config.yaml
hidden_size: 128
num_attention_heads: 4
num_key_value_heads: 4
intermediate_size: 512
vocab_size: 2048
hidden_act: "swiglu"
attn_scale: 0.177
bias: "none"
parallel_block: false
init_std_o: 0.0304
lr_head: 0.00762
schedule: "wsd"
decay_shape: "linear"
batch_tokens: 65536
max_seq_len: 1024
Each number is 500 + 25 x the weight over its row's rms, rounded and kept within 0 to 999. Layers, rows and columns count from 0. Numbers have three digits each. The size before them is the row's rms in percent of the matrix's.

# layer 8 MLP gate, 512x128, rms 0.196, rows 291-327, columns 0-127
097:505499507509562490502477488525527475524516513481472509518485507527484487495476514498495445498484514503524478499515509518450528464509486464516471529506499491482516527495519490522480541486487477506497494502509495470470514526531464527564462553483538471497478503480472526459473481496469496508548553510516542495508482507487508525469521484551519490496530491511531489544480427467473532496471
101:469492498444533473491485500446479502475503485498530510462462489529470509528476498500508515485467497473454470534498519522524530545511532472534519468573493504498464507482483519505462474438512520524471481526489517514476525493500492490504502482481462530465535484520484531531505490526529499473514511505485525524492510492532450436495512477496488534505493501547489487500525476514474520523481
094:496487475495494497489512506498499450529484537514467507490533481516506480492488520497499510560516450495498501490419456516503457469503509534478491502479517505513520507476477474521486493479523506515526506472531462516490420463515495486506504480578463488520498504556536518512494472497540498477498479502480515499526533502483511502507505446489530445505493510495467500521532466473496497492532
090:516512470456503479540519525497576494514491517530480530497509490481459523482502498414491519506472491451567488489537506510525504475538535525518522520507470530524476485474507487513516484559505530552471494528512470503526491514501494507510491503509484469462498459526506523462517501534481503514477510483490503500520478547516471494523550489487520503502498504504463543496480505483501516508480
108:546493492477507521494503480507496499524482524481488521494514502503520484520512442479494516490474508496475547502485483524504518494505494521464510532510505484526503484454516471539528473513508498484472522510475509496543530513549455573557479482460478471513466508518499474485479483492452533490489520534516454513513449498488519476462499496549504457550506511551496484486509551534501498491506
096:483477485506519507511506519502465537505508508545468505543532450531488471467537484515495514475493508473506508495486462531457475516498515506501471530518501494457493493514477468519513467532547492539533515500488481525471499530511467550511513476540496491487513493507492482470535488478482521536505497536496502552522465489489488523484497503497423453489514495532437549478505451493505488502522
097:485519508499535495438485533468504516511536536473471484504509508498493532496470493494559553502437491542507490505517502472504467446497487502494475517501479491462482520456515511494532499527486534472517445510515504489480486534497488463547475521513540512503486472501505516479495499511504491484543474500518494542491520492519525524489489469465475461487498463506509475441538479510512475546467
102:478505529514517504488471495474461486431500507497532495539501495521474452491473539472543528490487495521486476505506520525502475532492518516519531515509479470492498486489507504481484457524501491510518535557482478465495454498509528525521521457503477482514525490456487502484456472486484459524491500483508537468473455499540529498469500556506455497493470497498491438482470472494485461466493
106:501478495524552520534521457515517571527469443486488527502455490450532485518519493503463483483514468537499491481506512501512497500516471502493467535491515528534506481509502503497502483457482486507520515537565512543520491506511470536504484476522496528494500556476475526451482544482514521492517502543514510503536516483526499501513515468531498509474467518485468489495467521503471549510491
110:512537476461497510499549506492499518508496520478545546514518513536539517498488453509499514490492487506496506480492485481487487532510483517463529560510533515450488486495495473470486439517468437514467531513505547531502522484457514532521522457509504507525460481487452533503524453528494502490482524524488520528455508500514528552486469537493475477504507530489507484494472492490506488518495
093:512566493505487473464520482512501466487487482510500503499515521490538548453498519536511500529521512482479511472512493491462478450467523550526497475444487522517511506515469477483465512470508483472471530504490491535505547505535504511500500502493495510462457557453526511464491449547525488459485511502482514515514521526507491524523480504501544505521476532510529465519507485529518511541506
106:453479522496509475502513526510497508476529525483498493509487523517490495499526490440545475494485466476523510516495520557494519481517493503490510521556521485494515508483539523541547451530503517454545456512490559472505509495480452473485523478506506453535519525500503470492480514483466496488526495470493510444489524533510563492494512539485512482495495483517495516499508513505451531540503
097:514489478500541555526501530501495498503494491509509514528491467528492519483496483508492485469514490461491467475506497510504510485511520451477496492475552445492465516495475515448463536505497542487473524528552489560465491522504493478520472458455498489542508508494522508485516514524478509527515492518439517535515494494511522531497482490521462480497497502495465480488517501438486490484424
097:463482511436469507512525492494483525480508494511493494496502521519494516500519520487460493530476534512473543517481448490525526516492463506430496517492492491488484542508517506474514529429446467488489517469497473505492506456515532504503471509510523493555452522503509500508505518532464509470499530524524521529485508446511505530505479531531506506549455481506463517510511488461482526502498
103:476526480459489490479505504475473505490480472511440487552513494470528519472504529512497522525529459507484511480444530530480464496526523510471512509511477505491510540487526540506457520489527528514508491471487513459505474482534504544519469463513498490490483477527448469482502508480472521479454520471495463541559519507524487505502515510516507455439516490477483510482485485476513479489538
092:506511510480462479488499516504469495508470459518523519545476518516466523514521537509500480532482516515487495498437525501522509489536496465467470498480509481524447504501518493522515508524483474474498460531507527486504519526553528507544522493498476458501528511457568503461488497520488495466497490490524471518458498480505470534524483468525511509494510450539452542498479555488514485519512
096:453494475516525479486521472489519506507468537491529499515522516547465478476496538463456458499498493488533506523470496518475487462497507546493470514470506521512574506465476515519509497513508498541511517490494520453461531482513518544499487490449530503507522484523526514469474481478462498481497513492481495488504465494520507529557511483506540526535502470479531529512460456503500535484471
097:504521500535487533523494576497510519498473523470505526517512472482509478537494505493472489473480557524517525495498483500510546487514524510497518461528507475479464535469502523507536512490556524480545485490517425484464496499523534506485487483459516496509520497521516483503511472516509464500515534469536517492480518516520481537497521501530536483499508457533491523556486496510540462540499
098:523474514490515449548478513521483487492514509493468497516464468497490482549469487553496542520500557438519514502529490513484535441434505471497490478520528477486467510465490478518515504481531499487489535505499495515489522503545520515480459556489507468497497472490518459470493513502506472549500512479495491529522492482479500499448507483490493482514486454483508474470467473508494508528500
096:458457494508485461515491525478492509510471463504473467511466522528506506506519524457500480514507502509484473491517493534477454527446477477494524531537504508509507512463524514510459527540556508489527494496464511522567517497448456487499496512492495461561503511485489492515511494537491522507498488480495474494456472451507504497483514464540549503509490466507520512538516524500464489481470
098:490509485515493501509508488476519547468497496531481484479466518494498494501477518514466495563498511496473539512533498557490467468480458490500523443515506490484446490477496501543490510498487556491493483522469524534495474523523491512464495447498503484500502472477541486501477492508542472491505540517506474523481515519516478467485525492477516483465489462572490488498527545518528491532554
104:460458510458507529485503511475520499497470479527480533501528517498484469495516521506461525502497502475552558501475503473463524446460475509558468495495454526526467541470516526454493510481497490546475528491516479513483484503516526489483494451532519480513518483471525493481470542501497461491515459492485517472488510530503518513504478527505492476485526486535485532501529486542494476532535
103:492540506514481487506528539516498502483487544541481497494505530487524528517532503524500504523489481501517484497494447453503497500465515492515506554468528536524499525497493530454528523506493477508507560451519532464481487481518503551464444530473490485490471512503490491514508531513463480520480492470520507482504461536533448485531493475520506508531539513452511481483480478495551499467520
101:505489507497538540544510493494531513444527484575513532491515496533491487515483483523463460507488439465505509492521469529444520502483496534530492508508528546482496480480482505513487484546503476510526501531470485496471507516541487474507520490496514507510495503467532516491486494524461501507500581487503491503484507535513502542501485494501498493508451464538487478482453497516497556522488
082:517484508489490475463493491491476481487472517547508535520517531505519502533485513475514545524504460488477539496481473482504559540562500511533494534506510481502522532482488521507484532526458511485508498537516508506533503498459528480503532531531458516523485468498483485571465478510496520496512513489543481507499463516483469495445481537467496490477551484490473494509511513503482459504547
100:516475533474533483515527489449556451481499519488527505503468468492491495547487442494531536544509505545475496564498447513477553507494504466492497488519467494519517474508496463500449504491502534478494477522504470526464496496478498516522484476554493479521468482515500485473455508511473460502486512492514482486495515465499511486504494486513513514484492449500488528483541485497512540515470
095:513494503467523491525490484524432494448461540493450473499494497478480509497506506528454506459472538491478513489487504515499455483451539515527502501538479482483510487513518521526460499489530508511519528521511511543488522533490496516482505473507518468544496505474511508467494505511513481473515526490514463477520525467518547516503522510459512469483458497461475520452446527514526530466526
092:499502505508512498482454511461533491472501485505495482478488532516511470488520474550505483459481508506448444459475512473503452471541470509536503500542519422500520495531501467502468472525478518480484513474509536511498503498485475488504509560463484487464493520471507493472462471526476511478512498488516517474528433480533504488502487499506482518483531517519432514478503503520503502507490
087:517497526509536479477536514514487530501547485482523509503496540517453521519513506525475506523499491515472477511494481511444497518485466474525520500509535483517462476447501552500509489487499505507539523521525515503480493496480522517495520500484531441539502529509498475535492496488477496545533458525485505469462486520485503460499454465515525560528444476514476504529441498481527484478501
105:489549516466526473493485506522516449547448518496509572513477467467532495487530520530500480542490487491523488467493510513524457488534479505486546500519533506537468495465539491497543507488483486494513453507493474501530515534511519534504497438496490518458514506484474488503527529495493505493487548505484495478518545476516547475512456485515533511483512477521529497500485474539489501495500
089:449526515499417469469486502550498507521497502455454541443462517486524501498527444501509529510485512512536482495469496482497466466504511522505521470503477482522481507508490490533489512484479498506501464492455472485484506513508521483465517523474456488498465497502476452455493494479432513491493502486496504507485496506534497534503489560516473532527516497512499508517536458508499510475499
098:492483447497504524491532522499537509486503491494454506521536500492481498512515461478543511513469513539477501440481488490502491526430505512455527501509500527490470515513481474503459484509508541475442510507532507493534515479490484508499489527491508499502469499508482487521491478525481547499478521481545466505523545544538558566481498521500511503513515487500467496536506514487498480563504
098:455516539458507503501512524491482475524482509476518492524471452475463494481520548539515506538517558515503465485498490532529541507502500533498498485531499495474527525523467495499489541559502471496520487510506538503470488466462480500505497505513499454490453501491512519529504471510494535491520472528466495532496473540530522513521499510513514461511464488544485511545519502459532467466535
086:567505499520481474505502483525481452476474535498525471510516496496513473457505515521489506510517514509503494535484439549469468505452444541473506470497515487478524467471511502509539513463451520505503493510520536531460492494516517521464467500511507533476496492536510468513481514466546482479474473540502524469521494484482461513450502482470515479490512491464503494506474529527497524527497
095:473490486525480514530509544512479492471525501521473530472494541476490481476504535529509480539531508545508512459470529522521491503529510537489534523526501540524451513457513462458493503527521529522477455519487500546510503502509515513462497544506498480459498519478531468450482506518495526487485531509497475474562464536478485499515506468522464521508512509524535465505497500502547490498490
105:516479492489546432496480448480488504523501553538474500485485470505507473463533515537464490491533463510514485524487533494496491515527508518494459532545494501496457469464521511502507506503507563487506487477508525570474490495457501484504538492499508493457506558504502506504521521510543496510512523490501517507474529464469497481548482508508449525486479475523482482486534528507480498516490
094:504499516508476441438468526507548534464481531524484548530512534502502510486526485499497466487480473481483515490496496461518499491528488481508469478526515508545503477501509503497490498488494480481538507519505537466461512550481485477547518438435529498459467471476513479498489493526492450506473519478522522514474488504486517483454504480490481504478502517501471472458502504457507517501535
# layer 8 MLP up, 512x128, rms 0.198, rows 291-326, columns 0-127
096:526489522517459540484509462512475504471491464524527514485523476466516485481511491524480490478494491525435459469512444486539499538503502514501508516494480486509539515458515518466482503478486501520508484499483501519482495469478504506459461464476520517450499527508511545523468513517567490540467485470499462526477488525491520458480496518496465463469483524525491468465487504456475519522501
105:459494484476518453492455494526483512512485493484500502496518502478505544543533498535520456467495527540478521525513516478523505505494511488552522482513480469523493489456540531491497536548472508541501492514506505456518491531529488446521492502499505527504527502511515525477533496506487505504471528529491469450447513530505508481482477446529557516505511506516504513482501492497425473514486
098:460482480511493510502511469478471497495508522486504492531566519474449507518523511475528485463479476515543504468515518523447461513517493466482523483481535466512464520524538520475503541513475530447500478521504519507510509479455521501480536519468527489489496511492504503492518502505485487565444523531496530518534534456492489497463532485496546497525510512491532520492469489508536484524523
090:512496437521444487506492509529533521483490509487471501496517474474512516482454470447485486513545469514523458498491524491506502495495540472466492546514517473490444468477519448517501484499529508520481476512548457516516507516513477535489438508491448511490482484529496518487532501505511510512478452517523530491486504499525471529461533487507500465491498463539503521500507512483480493545520
102:466496538534481432505516482468493529536518479487504538495467513501486520495507495520453519504542511570497497506507475481497553478475509476502457493495512485524505520473484518500491487442458462553473516527488539497514521491486510504452530506539505537514476479491539481493519502483546503458465486522534501488483543460502495492535486490508469513488513497531484511500514488504497517516449
097:501474529525463487484495507464537479540483515528556461517502520494490508513445509489459494486535490522524469500519545464534493542497528499463500505467467487494495516511520500446475537517482485445493482508532489505515491529534490449500492501514498508501483451487462548490503513499478505496518466484508486456514490540521522493534506526548477521482509510452509461494490535522488526483536
111:509478490501501462468511482537532517528487451504511475492476448444514531492466473499504517497459494504526467538530521482547512488549503488514510549485515478488504523476536468494518529545514489512464488493506471481475502487483541518506487500477519536462521502483481496492505521460507480499529519495555522524503505508490568532518521490527494473478461448482505493477513518470489552520506
109:543505469509505510485502478516493495513521518569481459496514468498509484495489552481474485472508520534438505511501532466470505479513485543490475531501522492525488527428505487501537488526481478528469529464481450465521483427513495517477548534495509514493495499524498512481517445494504493458472501512491500510482500536506491511498465507502505483517511477485496496524514447474523542473499
105:529453532504512475505522479505514479535530539490511537503488483486466523510483454507453491486515487473514493489508520527510495529506506503470597513466475488467499490505501468486486441551531539473497498464511515489484539481527529537510515508493470518514512486541519521453508485478510499498539505534487513484544502474521501519467472469477485478523476509489482492527528536484474502457483
100:482479515500493504490470477509489507511498506531486458494570484466502479519495494475469476473530509465503489498509502538510535514474544496512483491501487484450474492532553505505458492500487526508487482521446481499492504527483496452538483499486506537497515473472508554516473505456483504477505538490468515451485543474499478454521499482462490514536499506502516442485520448474442490506504
100:495487498476489476516505532492533495496519496520480501532497511499558479453476479528522529546487470534490499502530485501504527459504491500483498501448496502458494507527468480482527529555524541465504502470540550530460508502507506532509531463514493509479497509502478578512468487503498475454551487530493497539482523499494511486499540458467462500528454499516474512518512472521498484515509
106:490478511533497455519443504475486490535493479468473485545492470479496505492492508468515463482488527477521489505529485501503471537484476492542487518547502530514473492476510553509509474511493509480515458512471541475532504535502528489500490546449502487511505521484500535497512509480515535462459538527486532458488445505530472500512528549485489508535477500446492483484511462500517478458498
117:505520517503516443481478485500505510491521511521511510489527533522532493521509545522465535527505474527497531499496453482509528525528546465582472499514464482503546474469532517531475522501516479525482473489455473512472454526469518466507517522509494530532512470479511518484518520495467484507487517450498540446466505500499476514486490486514478489490491511493498514476442519533526489480516
106:519460525478475507518480531509557500534455488479471480516517549502505504535480500503503487499505529488513514500516486486521499485504475489512461493501515490487443502533504512465498532447481441438469491477475455524505490451527493502517505500520495487520498501521554519522541503504518496476530546502488481478511454511540510470460491541462481552497507506484526503497532512521478491514544
107:475503454497504471504476470494478480465486441533457489523535485463496486516518492516451520483516516503485549470459546493511492508471501501473552513496494489517492519494501468503463528454471507495520481470504502483498512476548526498486450501531522492488506483563503515511474533488511495518490520501495477511492515507517468500521557500484488540445479473505503495541461502519489543489559
101:521503532496445506485451507501472519489488509477531515508468467512498532501512461484494490471504481543501469521481505478553516491499440458481507520499557486511495525504501528493521472527523523516515473479497453514512494455523509503507448520463480482573477528488464468498503509552498527520478480520535511500518486506534511519490473505463504506505569482491492536523515509496508477477475
096:497490518557515542477479519504488492508500498464540476502500472487477511486501528475490526535520528499491517495451537525507511501510517510527491484495480511466513531500521420473492467491531454487482477521504514523541454501506500535478429494507491500496478527510546440558505513486530490510553512518513500482522478475515487445460497494505519487542476523517486497501509516496502480496459
094:523484461503510502485517527550522515532509462470484490476546474447493488504535468531513489507520492523477520541492474501511483482480518473472501514444484477504524528467502484467499506469514517492514485488498482481497443487526523500514548495552532519517521508520428489529525511480506463490483486509476503435545518524499484466455453483501493444522520500481500504494504497472508501484502
111:508528484492493493488512493516505501498476537487498494503548503501529493502520512557459496470461482482510494505452499529463504518540506491481521490523515549504534462495515553505461448528500510510519511494492499493468523532509537503504493459490470464509529497503488486494508506497475465504467518516423449487504514468439480456536490488491477535500493550467540519513511458498515479481527
102:502483447529509503496457502483497563509460490554464484541476528492484481519518488449470505487507467504489496492492482530466478490484520488483507503506525515497521470558474519477516498545509524519510506511490480485465522494525492512537494490493466458443525464506486505492487455497466497491465491522484458487477546503526490442525484489509479504485499514520506547505517480565509535471497
117:510470466506479477462500510490521485524484428511511476509508495505520477520472510481499457466504470489507520490518491553495471463512496497484547460508481452513520513531474475465535452478517537533536557520448505515486513499513497519499494476491496463523464515486467486475510508495467488510516508528472509522471464487521532451482524502506514526520508466538501525554515505495541499535515
102:511460480504500503473459472522496458499558524549495503496495510496502503511477476529545485479479538490516520501482542500528482517494499503493502489478565476488520514505490543457492457477491464475515527484499488505543482455510546486540500500534528468473509486471428498527507514494528477548486484499542509533492463481517530494512485476496473471553511475483493486522482487523507484464506
092:531497491486484462498495510466440510499552442499485494496506521488457455511518490500459502515493508468473510518475487490535515453529516490501525514492525461501520514507494514492496478559488510478514517477463542472503491491496532444500511490481496480507525540461511538489498486569481494441495494542497496453550489493505532462498496505506489489488461507525468453518496523530501505521512
106:473452486528502522486524495496496471507504525465490494488496509457535483487507515513535492500473502499491502497513515523510483469512531425506484496500486501541528449521515519508482489444493500465489480483491518505492477512504530469506514492548517498485518419467498466480514521466550522519457475504473498527499536441491463476492525494521501484451532483521456550473534491491512489517505
084:540494507462534490471484531509463526509467473509451507503477506500495526464503484462461485512518496509490504487500462516497522487513490519538475534496525486480536532473510483501491472527500456508481482519462520479559473498476504509509492532526431524500484503539500485527486490504458500487482491491571505532467472499497486440555501525468508501512524556480492509500501454492516487484475
096:496510532516519523517459501506513480523509490528504507501524494540445462503501526473478566504539542487504507465529463467501493482512457522516515497515501516535488506525499506504471517515459512544491482514538515507537525501549495500509507513499495552455511514478458516545471523512521505481505515493531564489481496503507428510450493527492479485500501488493530506482549461521518477493473
099:529527461549462518512512497508452499487508518504471505446516499517516510510464518495495492499481480479513528515485521500540503537522501497576478553496508463537490485527534483474488523446503497508453457501512502539498518528440457466466496509499517519489460491491498483494521532467493490545494507482486504515514486522488505537452524465485503490483542471468515529518464469505497485489500
093:518518537460483524427490491473509469519483475525456539517492513510481539504520510473525492491493508558500501474451503537526488533542469491495467519448463494556521543516484529446514514484503499483491482508492445510493523482519505502487465461524514463493500501478493504477517502482472521524488473501503463481525487523512460481553531493495530467518529478529472511486487496490511491496505
096:513467521492536519522475474508522494461489482523526564493498475508517523527486543521513484502517503514512488510432520491504505497469507517463457466555545514522490484481499495492497494507500468523457494499493496518504497521499524490527462531510452540498493497490483525504536458546485509488532563482471464516469498465515528519537501432520512479497547531472492509529505483521484504521504
105:474498445485524457497474458489444509516520491532473478446528508505513525549532497515520515476510506514499506536476512592528478507475470494496471479519521519471496520470469489499494512513528483505487490514468498437466493450507481500485491474486444490490488511520528494504478502462512488514512484486509474536485517531513498516509483493534507496471498526457515495493459483484447507500456
088:458480544523504478494512499444490485472521536508489455498500511494481505514527542516507515515526529472488518519542541497544509507483492497524498502498520481495499506551532502524509502475466534527509445492482504533522525479551485465483484534510477476507503498446507489516495574497510485497479526509484491468480531479572506503483513527445500517510460542517519470512526479496516501478473
115:485475495499499524498463488522488515499503486465490497509458478511521469476456512528498504492467497516484517480471484489507493488494492476483458517472484508485526531488508498438431491483488474520536500472496497470469503458471537484463506493498459529538513502463523536526461481516507487516467515530438514465453471467504558485483487535517449497490480533504519467506506535473519509470527
098:475483524505507529507458484500519513502521530489544542537497486452511491487503477495545523511513501542521506520470502451510491509536511492459472454554542526518502515524530517494503556519480488546490505505490483526521464512508534514535489473492483477476543514522518521498533449504490511490474523491544515504482526486528559504443512481485497479509487481538520457488478535514474493513496
098:504486554552516482472471490500482483456490516503518520509516509479492520462484517496465505469501523497457429498515453513515484477481484505469534449485498477493555465464495484513547489460476471526490508506533494546492480522523529543480491488495533507472549458487525460503544515475508487512513517502536505514492485496514461488495496527484510461507523487480535530515466509520487529514520
094:550527491486477484502470553516525495490500469543466466493483466477501485522506484513484516540551515530478519459509477509517487497544459503520475531501513542496471490491480470480500481510504502498491455493488521537560492441530518479476500536492517483463524520465512478450514540484499494496494505541479483491508468527497475529511518479525452538509520503518499500463480473535505550492483
111:485492515493539500523453434501518490487471486481514541519499522514481507492493509583537505509482525518485450490493500498537503484513478517516490484521459501508519496478465498473482451495498530502553485503483543535493483508533524459496527469498545496447518489493488512470476475494463488533515482521449472496487524473526527463465517513495467450522462521499482499492476522513481499509515
# layer 8 MLP down (transposed), 512x128, rms 0.19, rows 291-326, columns 0-127
096:426507524443530477507513496508504482468520508528474465499502476476497461515494525512476549497476471506499524529471527497521485511494541505501509497477465492504433495489502519486482508491496459500525533474526544495476475517459530479536448467508489471510522516443476497478522493461514492485421518498498518505500541534513519489531519483506507520447500509493522511507484519507468493497516
109:530526479530454544515522496459511510499532532476497497511546509460482536509538511527496517497504494495532538516478512498487501528509519484504497539497510487485503469485531467510518534542515523469544475495501475457520470510530550479504517523524496547470485492498523487470566483495529474506529482508499501493476525518507495499546507503478495470482473480443508492484435449549503489500492
099:510480494503526522534459484497481477506491466509508510458491498488508472539494501550494499518512530498448489515462521510482493518480490504490468540480548495513412549497524487484462499513513456477513493517473511450482500494471499496531453466516530469528531478506508504538529543475529534499534505500492493481489475474471504497520491522516530537486498497567505458469491530492523494500517
090:468480509504465528531524489495509478516486486525470496457519474533488487516543551466497531528498494502543526532486518494464495502494486513459470470505522521504468515510488413480516458492462507496451497544552519487521493548526461537497504501522486499482484480499543526511494523532514547481490513504521512495525484478495445541512489499473517483492511491527483473481470532505482517529496
104:542498501509506492514495497496496481470498511474515468495512495531498512495469526492498516553449518507497488510545495472482513474488498513434536514527508473528536520500495515458499468480512430494519489493509503524480496449486498496523506498523517465490496485480525500488523508461531510519505509526521473492456510509546465574463480513494505508500527592523516513538540488529501497496469
099:438504505513535502461514487434466495494492524501530487524523487490467495532553515510501540469484500504489542483483497485525523479506508516545519498501522491475520498475506484496475494516516530465469491516473520476492487487478476506497518480524440494529492509495491524527446441506527513507464541499492495493480500533445485524483454449475545538521500502466505517491504445496507494538488
116:503482509479506536463477502521529487533488528545514462534479490447544499504469501518514478505511545529464503472478483503509479486490476499508525507495513519446539513493500505491522518508482532463492494472443506523501481518482513512520531536485481540475497528512491519480465481473473551500546492504496455499488552503531505458522541486544520490528478464503511482514489511500507529544559
106:477504499523466492489484509522499474488445494489504445496511539556487487545490521499500511547508539470523510463488502485498517515532485501472545512542469503505508486528495475529495489495519533500535506492531509518492509471418471497510544480473473560491503486533476498525495528510512526491481518474508537494506556495479456489522497516457530490487456468491502507482483472487466470499466
104:422482461484474491546463472483517506522528484484499434569520512523503503490485519474517527509512546491471497478518505515494504500512482463547502497488540515522519493501516480509497514512514498466472506496523458523528482492521542490532486490528493509544506516530471507489530509533521481504496435506457462512571504529514485473519490502488458464518473526494483482495494509513486482505496
096:493497533479491475488448461501459505489495529471465533526496516493460528505470511539545523482536516498478510455511483495502549514472486495534532503548477528543486491527498478507496466505491469588508505497493478496479492483483476512531477523531480521441499514505506495516471490463507444475543498493491500447542476515482504464487517485501479502533501516498462494525484501504505502529515
100:566479485545504504469495493456504509475551518540499556527529518457536515489516505481503516512483482493464458524494474524479551499519492476536492504498486491502485489514481454506469514526491451566499473450492492496487505524500504496524490539462497500478464544495496487536475483502440528530497479501465473491496483521499463479484494545540501495521503477511477490510479501518474490519516
106:472471530499484526526508527524491520492487511526515497514489521505492516528517545478543464482504486440491472533504493449494494509489526510480518508508467493495520528504502518463509470518460530498484512454498498532538537485507521511492477517486479480501466528479500525524522480477521483544512474500493527492482528521537480470490513596470487464481495518476482529505502511471491426448522
122:505503495527473507488499504528491498546471475512508522468510508505497492446506533518464508486486475531505530530486474498540501522520530506526500519482521505492558446527474485467479477477505457498487468525492528499478489476501488463537473475500455494495537525461488474526531509515476440501544456513458488515473511482489480529505500440474502487506511475500524504539489486528530511450549
098:496477526537487475537514481508507504479460519470515477487482509460485491456537521519525473480469516485528473528514504471469520508479463523505491446516481499530598496506510478549518440496538486526521528503534534530500496518491482509508502489502528478512509484503489483508512517490491527480436493476495481485471519465508548489481482470463498523500506512519510488502498488545485443499474
104:500496526447459460481503517500507508501483509520472475533485488489559476515480499477473489471504525536531487517535538492504491449487513505510479537480545514520492516521510528512498497447469454534500482504510517523506488485520477524510465464523462538462480489544500524519518526466494524509528511524549484519504494533505531510527528480504520506466512503502510464490408484494518501520521
107:473475527507517533485462490471486530416554486515563500530472497514484475431474500502512428491518508489477498507505478498450483512503437521480522498455478511505483499491503518468493479492482522490505497493540508442493463513501529494507463506520494469513466507495482520488465519519521507516503523506524502541486490526504509488490515496512521536478480516462506477506498539479477484465517
090:499515553478500515490513482480507517473509489511500512536445508486502520494533519476505518526476425492545504493495477488515475528521508507481528484503452492493480487535492531469504497503482473505454498469508494545486539502449526530552488486502479552539500498502496527516472541452536500538560485506493531491513500505530509461489542460509471502524508500533532518526508508508506476493541
096:462501498515485476505535507490498497456499483510521522533509498537469502502509469470516520477544532491503500510515498504484533493477526472481515482513514483540519476478534531442529494483500510499496490523513487525527507519478537546475517575514486484512494491542483517478518498434493533478533489498446499447486481468490486526487495489491466480520510516503503449527424463544496503514502
117:524504505498494509508516485533488503491474530477520503496513540500474476473485514533474496514512471553542500522450443515502513544482477499498473457502493500476524510479483486496511511535464493480504500518507484477467523505525498487518508472512501507474479515465460492504553495545489506473508479455543472473500456470515456564477509502510482506459486544435478484518493491548499481451484
099:488482510439525474487517492494462546498521442488483473414490448500496515495474509483499482480495486508479484535495520483494492494499501502483513486516558450520509475474518496479520519505505432526472480501451487511470514462521523480513463521529480494471465523497525519510511475494547509466523514492469488479492488502469504550508517533517445503496476481518522489486521513508509513474533
114:540512480513523508460483525424490501497473474487518486510503492484545465511487504525465499490518535479487490517491501505462486477476506492494522480490497500499474479536488477471480519504503507493494521455501519512496511547463506539439508493453523506490504517510486464493482493526479579456509504479464542523487463558532471485511528482538482501468530528483476497497489544491524473530525
099:518444499538500468459534494546512521490473500507521472547520515453457480465513449507529512492533471517531471526475502420531445512489513479540502542484489512479507508498508513516491521530490503540498484485509483518501463512440535510515529500515488513491504502486484475505493500533486467475502478498483476534465499523524479498496496516485493493500515495505512459479547463528514469456496
092:476522493508521492527517513447526499499513493517511495514492476506518517475486460525486547514525470496519491494550517495468503490523487504504445516483483536494480501473512525495566529514486520549471482464495511527506509447452497476518519543474513531515457467488499520499507467529480505518521488542524486496475491516557485515491487479515503524504569450476483474507548519459495508535509
105:543546502510521524560526506434508486506514506480530536517532504479507509486482524497515481502495520494473478507503501515450533481488503517579489480471505506552524552491471518491508518487511515495500486468461497480470526512499543442530507531479480482498551493486525449480483468504518490478521499517482485547515490501503512470529499485482479506476496538540495536505521493527492482526461
099:512547495452495516473508501534476499489525485496511468496457473483504479507503429507510501499464526510486537485482476518500486476462466496504512495543546517452480508553519527506478460475501469522528526472485513487503498521543481541506471495510487520479511539528529517424494494510485438544531505506528520483501511528497555471507532483481495489455509484506494505469493501487486509484501
094:484490515478538478487481509558484521524474538502507442505540498501492523529460497477501472471505535467534495500528548524483479503450509504535504561503483467470504477491503524516532521534534542502525519527493478516509474487512485538497493511506532511545469509494470528483490508527550493507513491469502487510503505479452489462505484481494487476474525520516494466517477481511540511509578
098:489497507499482516502526484452503503507529500480543479516481531519528540485494496475492522475510480469519468485533501510491588504492503522523502500496497509493526507513437487504544510497474502473524504502480532528502519519466536543543542528530534505526482462495478495551506489552471472523510488524467483499490477511489515524491463486524501513543490461477547481546530503515487456534498
093:469541502458485503530501482537494513528497516531488486490512494458504512506488479543446513494524465502539478492540545480535532500534493503507471433538488464487470498501537469521484501496492493502477541481521515473497470506535490524485490502458468497502522512467545455490532523558491501497461503488459533469523475504529494487481453495519479499487495499461517505534518505528490488459518
097:497482461463516491490521458497528516483522534508527480513506510513469511501514496507479465503473481495486566484531481510482470527517508502447491471433493503531510496503505530518508475488482428460554494495536489525466509525501498511514527485554494508530462476517477493458503492470468457531526531510540525483489497517470505457523464537498492538530506480514516489461490491515481495508502
099:486497496495487490483514487485507473494468518457487487540505507490540510537511496479521524471505522492473502530490536538520455494473491499490527482538488475508486505490531476504498484500490467532532536442510528490501512548500509519566478536477514519488440492521514482443503475514468468531492445535529474495493480512472491498519494421519527492499468481516494485463542497511466491488487
090:490514481499545485506485505509500532469460531517506523506526544479501529453468482507520496512540513522531475477495547492516492515534481485572524534506507492473548538490512526477521515531515526481472493503492462487481540545499492510481537530473500487496499468478511495519434538483535505509487532483508509477499514469488475493481482545545523480514447486506501492500493542522487512547531
110:515486529474528496452473532462510519485495499501465484513489520499504507482493518466494491492502550528484462500464503459483536486514475507501495516491489476467495530532527537473490515444458524497535524507466498503460508457525520540466454522463515535490459541447507473515513531501458542480475517491470517545480510516496500524513506504523502534505460533517521539497542490493468507512495
093:473496490518472494490475552510527512522494500518511542472490483496486527515516522496481494531509457447508464523536507509440504497480511497504503536475472511506544472496482495483532502518499518497463473518473505492509514492466518483467461528470502553506458489486513489545450481456522518472453517507524500540500428506469483507495530554482519516529528543507493498481503454482512512477497
098:544482490508533498464481527495474524525481472468481495472514518477491514459514465462475476498480499492506483504502495492504531494528503483531527492495534453472571503484488445518469509560518450501491477520529501531529506484506486500490500512500459541478496503441516555456478501512500494557527502498508457516508479515482477505486524475526495491543461497500516494509471470517504461507464
099:499493478490489478497532457476556494492494500497499493471493526496505494529503511481459470483463536509416515504502482489531512501487483490514513510520482479529503479520531483530513549516523464494506423467499457482492467512497526469483504523470472509496535515525488460493494481530490463525564503476483496514471511534517547496503514489521485515512449496492509502508481440520538538495477
102:525514519487516479479484487528515507497511515499515531515523516504537469429500555460488475487489504511514499458510479463551516475495490480496518509498510486527476542503527483514526473497448516512478447506498499506511538486478516505536487540466508462498504502516489510483502435490463490467435481521509469468485471553477510484496534503466486518489513445520494511524457519473527477507498